config = dict(
    num_hidden_layers=9,
    hidden_size=64,
    num_attention_heads=2,
    num_key_value_heads=2,
    head_dim=32,
    intermediate_size=192,
    vocab_size=2048,
    hidden_act='geglu',
    norm='rmsnorm',
    norm_place='peri',
    norm_eps=1e-05,
    positions='learned',
    qk_norm=False,
    attn_scale=0.177,
    bias='none',
    tie_word_embeddings=True,
    parallel_block=False,
    extras=['capped logits'],
    init='uniform',
    init_std_qkv=0.101,
    init_std_o=0.0237,
    init_std_up=0.101,
    init_std_down=0.0137,
    optimizer='soap_variant',
    learning_rate=0.00402,
    lr_mult_qkv=0.4,
    lr_mult_up=0.633,
    beta1=0.95,
    beta2=0.95,
    lr_head=0.0156,
    max_grad_norm=1.0,
    warmup_steps=200,
    schedule='wsd',
    decay_fraction=0.642,
    decay_shape='linear',
    final_lr_fraction=0.0,
    batch_tokens=16384,
    max_seq_len=1024,
    doc_mask=False,
    train_tokens=96210000,
    max_steps=5873,
    dataset='wikipedia_en',
)
Each number is 50 + 12 x the weight over its row's rms, rounded and kept within 0 to 99. Layers, rows and columns count from 0. The size before them is the row's rms in percent of the matrix's.

# layer 5 attention output, 64x64, rms 0.149, rows 0-50, columns 0-63
110:45 53 57 75 52 37 56 55 24 37 20 48 31 59 34 38 39 49 24 68 49 67 21 38 57 56 42 68 57 77 46 55 46 43 66 50 43 43 46 46 54 41 43 59 60 56 58 43 53 48 62 51 55 42 52 61 46 69 65 45 44 55 44 52
115:36 46 30 55 66 49 61 66 56 53 46 28 48 47 70 26 25 38 25 47 53 28 43 42 80 59 34 67 51 64 53 52 48 60 47 56 35 48 49 56 49 64 46 30 71 49 57 49 46 48 63 54 49 47 51 49 41 63 64 57 41 39 51 37
101:45 59 33 63 46 45 55 30 89 49 43 37 70 50 27 51 48 53 77 42 33 60 37 69 43 52 46 52 65 33 73 60 40 54 49 54 48 66 70 59 53 61 44 34 46 39 53 56 46 53 49 51 39 39 47 59 42 57 56 54 51 59 66 35
104:31 78 53 39 77 33 64 49 52 59 62 59 41 53 61 51 50 60 53 52 50 39 44 68 21 52 72 51 61 30 11 56 46 50 48 48 50 41 51 53 63 47 51 70 67 55 57 55 38 41 57 40 50 48 57 59 60 58 33 49 41 48 45 59
091:46 53 56 82 56 51 64 53 33 80 45 72 60 49 66 49 60 72 70 23 35 63 77 64 48 26 50 41 53 46 61 35 58 66 46 42 44 48 51 36 54 46 54 32 50 38 53 61 41 49 44 60 47 42 48 43 59 51 56 56 52 51 48 53
084:66 60 57 68 64 50 38 46 45 39 47 47 31 20 37 29 49 55 43 45 58 35 46 58 60 77 39 43 59 50 38 56 37 63 39 39 60 51 20 50 35 73 45 70 34 41 55 60 47 44 39 37 56 48 41 51 67 53 55 36 39 54 44 45
093:46 44 49 70 53 40 52 68 84 46 63 59 34 65 48 58 21 67 57 73 36 47 19 44 40 18 59 35 57 68 56 50 48 57 55 57 54 51 57 54 47 62 54 56 63 52 42 46 57 56 68 47 49 59 48 55 38 48 48 50 43 44 41 40
094:41 35 35 32 60 34 29 46 39 49 37 68 56 52 41 62 48 62 49 37 60 34 49 55 31 47 57 70 59 81 41 53 37 27 38 41 56 38 38 33 53 64 43 45 46 40 39 69 51 47 24 30 59 47 54 35 53 43 48 59 48 52 59 50
114:41 56 52 74 63 69 70 49 53 62 41 37 55 58 50 38 61 49 41 23 74 55 41 39 48 42 07 59 40 48 67 44 57 61 54 51 39 54 50 51 43 55 44 55 73 33 42 58 59 42 60 42 32 41 40 64 43 61 60 49 50 58 54 57
107:52 17 88 56 62 52 53 66 53 54 54 63 45 73 53 53 65 58 29 46 55 37 40 58 46 40 31 62 31 37 70 57 34 48 59 44 59 55 49 49 39 39 37 49 59 44 42 52 34 41 50 64 26 58 51 55 43 43 63 53 55 61 45 50
106:25 50 54 44 40 44 69 63 51 18 38 48 52 62 79 47 47 46 81 43 57 25 63 58 72 50 43 62 36 54 48 44 44 47 34 47 38 62 37 47 60 55 39 47 66 42 33 43 35 48 40 41 51 53 41 34 38 38 55 54 54 49 56 52
096:52 46 39 60 76 53 54 33 32 44 75 60 34 68 37 46 33 63 59 73 21 31 53 33 56 55 54 37 37 53 57 14 51 55 56 47 47 58 40 42 32 53 42 42 46 52 44 33 49 53 50 34 45 59 44 44 48 58 52 49 48 53 52 64
095:36 42 57 56 44 27 34 45 49 71 38 56 22 54 54 48 23 56 43 31 25 38 51 40 24 36 37 49 40 24 62 59 59 46 46 42 69 64 39 49 59 58 51 44 59 41 51 59 54 63 51 65 62 56 50 55 56 43 63 42 46 60 43 45
093:44 57 48 34 54 55 52 37 66 27 42 70 31 69 47 38 54 70 35 56 52 32 31 50 39 50 48 20 27 44 71 65 52 58 46 49 60 73 32 54 54 56 62 49 39 54 34 53 43 37 60 56 58 60 45 59 38 53 65 47 65 46 43 52
091:52 57 90 69 68 64 55 41 49 71 46 69 45 66 51 54 35 40 53 43 14 63 53 55 49 47 54 65 44 70 43 56 37 46 59 49 51 50 30 67 52 52 64 47 50 42 50 51 47 61 49 37 43 69 33 50 57 43 57 39 36 55 62 56
083:64 56 51 55 39 56 56 46 51 64 60 61 31 44 31 48 25 58 62 35 38 52 21 43 56 00 60 48 61 58 49 34 57 55 44 40 49 53 54 52 47 40 60 45 55 58 55 40 54 59 63 66 50 51 42 46 48 55 48 47 40 44 53 39
088:53 43 69 50 43 35 54 29 39 21 34 32 51 78 37 60 31 74 71 48 43 46 42 49 43 46 45 26 69 49 46 76 46 43 51 43 62 56 48 36 51 50 51 68 40 52 51 55 36 55 59 57 45 45 47 26 46 57 49 40 42 47 50 48
098:49 39 56 55 60 56 28 64 60 60 32 86 55 46 29 55 24 60 57 58 46 35 30 59 44 31 55 62 32 68 67 58 44 52 55 68 57 34 59 54 40 47 41 55 57 66 54 49 58 50 53 76 49 51 54 51 52 53 63 62 58 57 47 55
100:47 78 34 51 51 62 60 32 61 49 36 70 40 68 57 49 51 68 74 52 50 44 68 39 71 36 47 58 26 59 44 48 42 62 48 58 56 30 38 52 45 38 58 43 65 61 42 39 46 68 48 37 59 41 32 50 53 46 68 47 62 44 68 58
097:39 57 80 49 42 33 42 54 68 67 66 58 41 51 52 34 31 61 33 61 66 45 45 31 61 38 72 78 50 60 49 73 52 29 41 48 52 51 46 49 50 45 38 34 55 58 51 56 47 42 70 57 58 52 43 52 48 57 65 43 52 27 56 43
094:58 42 66 52 55 66 18 16 74 56 50 56 77 42 62 59 56 53 32 45 32 55 80 38 43 26 44 50 55 35 57 56 53 52 37 46 52 44 51 54 46 45 54 49 42 35 34 38 51 46 57 56 44 53 38 63 53 52 55 53 54 53 65 57
097:47 40 63 57 47 45 43 62 47 64 46 33 78 60 38 55 90 56 20 36 33 57 39 62 46 32 61 51 66 30 58 33 50 34 53 42 38 45 58 57 40 39 63 45 51 34 68 58 47 45 56 44 42 46 47 46 57 48 51 44 59 56 55 39
094:48 59 49 30 29 41 39 51 65 53 50 35 57 46 69 55 18 44 28 77 50 42 34 59 78 62 41 29 36 27 55 56 46 46 49 60 53 57 58 60 54 53 40 50 42 59 55 65 44 52 67 53 59 56 69 58 57 59 46 52 53 49 33 44
099:60 62 46 39 65 65 59 25 33 47 32 61 62 43 51 29 08 50 42 76 44 57 43 66 62 55 44 31 44 28 52 42 33 55 29 51 60 59 42 43 46 44 46 40 43 44 63 49 48 55 41 33 42 51 56 54 54 54 56 48 46 61 57 51
112:50 59 59 66 76 52 71 75 55 37 56 50 47 48 55 64 68 65 52 63 40 59 83 71 55 75 69 58 23 64 65 46 36 47 52 49 34 53 45 42 49 64 50 53 50 41 53 55 47 38 46 43 47 49 29 47 43 55 56 51 60 52 46 44
102:39 64 40 68 49 35 28 30 37 54 47 31 49 50 66 54 72 47 61 70 58 24 60 36 58 24 55 19 64 58 50 83 57 43 41 54 44 51 59 57 55 53 62 50 48 46 40 30 56 53 58 46 53 45 50 50 53 41 50 47 51 59 46 45
109:64 80 39 60 68 73 86 45 43 41 70 56 24 55 64 45 49 45 62 60 51 45 63 41 57 71 49 37 66 51 52 51 43 72 39 44 46 48 48 43 58 44 44 48 58 52 34 58 48 50 56 60 50 54 35 45 32 40 72 53 49 44 58 55
103:81 32 50 61 43 69 52 39 22 48 58 59 65 49 79 65 43 48 26 49 32 33 73 34 50 45 57 37 42 47 32 42 49 56 49 46 42 40 56 51 52 38 45 45 50 52 51 56 52 69 70 57 46 69 54 43 55 49 37 54 58 64 45 59
105:68 64 88 39 46 45 61 35 49 51 36 37 51 44 30 72 46 76 44 58 35 62 33 13 49 40 53 45 44 64 71 44 53 47 51 50 44 56 43 57 31 41 60 47 48 36 40 50 50 49 47 53 51 43 50 40 55 69 37 52 53 50 52 44
104:63 49 41 34 28 46 43 62 66 36 45 39 53 42 32 32 48 40 55 38 74 71 50 14 34 37 48 48 63 79 45 58 60 56 44 47 63 51 35 35 34 37 52 44 49 44 52 45 47 59 38 42 49 47 60 36 42 46 48 52 67 47 47 36
085:57 44 54 57 57 31 61 51 43 78 60 36 50 48 62 31 26 64 23 82 44 40 49 54 46 66 68 56 60 41 54 57 41 25 38 67 69 63 56 46 41 42 51 58 68 57 62 57 39 53 48 50 59 57 59 44 52 58 38 51 49 64 49 48
099:42 69 57 52 63 69 41 47 61 24 38 69 34 47 51 72 33 54 48 72 64 73 62 46 57 79 21 70 58 58 38 66 39 57 39 43 57 42 44 58 66 50 40 45 51 47 44 50 36 53 56 47 46 56 43 50 50 45 65 53 48 52 40 43
092:60 76 48 32 41 41 30 73 75 62 54 57 47 34 45 51 53 51 56 63 75 34 53 27 24 36 44 54 67 52 66 29 43 60 48 68 57 58 45 49 41 54 32 67 36 58 60 53 52 57 43 53 50 42 61 48 57 47 51 52 55 49 66 45
095:24 36 29 68 38 41 65 43 51 64 55 50 41 65 26 56 66 35 58 32 38 46 55 53 60 56 20 48 61 60 18 50 62 53 58 35 58 45 52 40 38 53 52 37 66 42 30 51 65 48 42 45 54 61 44 58 55 42 39 43 47 49 37 49
112:53 60 43 59 46 46 53 76 65 46 59 31 75 21 34 64 35 59 30 71 37 44 48 27 50 43 37 75 49 39 34 48 42 65 52 52 50 33 60 69 46 51 49 54 59 58 41 47 53 68 55 38 32 49 41 43 52 61 50 47 50 45 42 41
131:59 35 35 39 58 40 78 58 38 65 69 73 42 47 61 53 65 44 29 34 41 32 28 36 53 57 35 36 66 72 28 35 50 51 41 37 60 50 54 56 42 51 43 54 44 60 66 48 54 53 45 46 61 66 51 27 44 52 46 48 50 63 55 51
100:77 36 56 24 43 46 39 28 73 43 58 47 56 54 67 80 21 34 55 33 59 54 25 51 23 46 36 62 50 50 60 39 53 57 52 48 71 46 46 53 45 61 54 43 46 57 48 47 47 44 55 54 66 56 55 51 57 52 34 56 51 52 51 50
105:72 42 58 46 64 34 49 50 35 37 61 37 50 59 30 43 68 66 43 61 14 58 19 77 53 45 58 47 41 79 28 47 63 39 52 44 45 45 48 46 55 44 55 57 47 59 47 50 55 41 55 36 50 62 47 54 46 57 54 52 41 55 55 65
095:48 58 33 39 49 37 36 69 78 47 66 27 68 10 41 43 58 49 32 55 37 21 59 34 63 59 41 43 42 47 77 54 45 40 60 48 55 50 47 55 47 47 49 58 44 46 55 39 59 54 46 45 50 49 50 56 50 58 57 57 47 36 36 57
098:33 59 59 37 50 32 28 54 49 37 13 53 48 29 41 42 70 52 35 54 54 24 47 40 51 55 60 54 18 59 26 73 47 58 55 71 60 48 49 54 67 44 53 41 44 40 57 37 52 50 44 56 54 51 59 52 52 54 53 45 49 46 39 48
106:59 37 46 35 34 30 49 54 65 23 80 39 49 63 39 70 61 43 60 40 59 39 48 78 40 34 57 25 65 46 47 45 49 48 42 54 43 64 46 56 49 62 59 47 40 31 54 55 33 64 50 59 48 64 52 34 48 46 51 57 43 45 44 30
113:44 48 37 57 48 32 55 46 49 54 54 31 66 57 30 61 62 41 83 71 35 46 42 73 76 60 30 77 56 46 46 25 44 50 47 43 49 49 62 58 36 59 76 56 50 52 56 57 52 47 58 39 44 42 53 43 62 54 35 55 57 54 55 45
110:62 81 35 60 51 44 60 33 62 36 61 42 66 23 47 36 47 48 48 41 58 32 35 38 36 36 65 23 25 37 32 25 56 58 28 45 47 52 54 50 59 49 59 48 59 50 47 46 56 47 60 48 53 52 42 62 65 56 59 47 38 48 45 53
104:42 66 52 38 83 52 43 56 64 21 45 42 72 53 55 56 55 66 71 37 50 66 25 38 58 40 59 75 42 34 47 55 39 66 61 44 38 32 56 40 51 53 51 45 65 42 39 46 50 37 57 45 49 70 34 50 45 48 55 55 55 45 61 61
116:32 69 59 22 52 84 66 42 44 44 49 45 65 52 42 33 69 63 47 26 30 59 51 62 41 41 49 45 45 43 30 75 46 55 54 48 52 57 64 53 81 37 52 50 49 48 53 42 53 41 57 41 44 42 38 47 39 45 59 51 56 41 57 44
082:33 51 27 44 26 81 54 38 53 50 38 45 14 45 33 59 47 46 52 55 56 36 34 55 63 12 45 67 49 64 44 62 52 62 59 46 49 44 58 50 49 61 49 34 50 45 50 59 56 55 52 54 49 52 49 44 58 55 59 45 42 32 45 32
101:34 26 68 55 59 24 40 37 52 47 60 66 24 65 59 64 50 49 51 40 73 48 72 68 61 66 39 72 51 60 23 42 47 42 41 52 42 58 38 57 39 55 62 51 61 51 32 61 42 44 51 55 62 46 37 44 50 58 34 48 50 44 50 53
096:49 41 28 84 58 49 20 56 48 58 35 52 54 36 47 55 45 43 65 44 82 39 62 38 48 66 47 65 55 61 52 49 62 68 58 68 39 61 51 46 49 59 51 60 57 41 49 36 65 37 54 56 42 49 50 50 59 57 37 56 79 50 38 59
101:46 27 56 52 75 52 44 57 49 43 63 39 47 54 16 69 67 78 59 43 38 55 53 54 37 58 70 51 21 51 47 37 50 46 41 45 42 44 35 33 38 63 55 43 53 57 34 49 61 33 52 50 51 35 36 44 45 42 32 44 52 37 54 54
097:30 77 38 62 62 54 42 55 50 39 36 41 57 62 55 39 43 78 68 37 45 25 69 42 49 53 45 47 66 26 36 35 37 42 48 44 55 58 44 52 67 52 37 79 43 55 50 54 70 54 55 46 44 37 48 40 40 35 41 53 56 61 52 52
097:43 64 53 52 54 53 14 56 24 31 52 74 44 70 32 62 66 75 56 48 43 49 54 36 50 46 39 42 52 77 61 44 52 49 57 64 51 52 56 53 42 40 40 61 44 43 57 52 48 46 54 48 56 25 42 22 47 49 65 45 56 55 46 56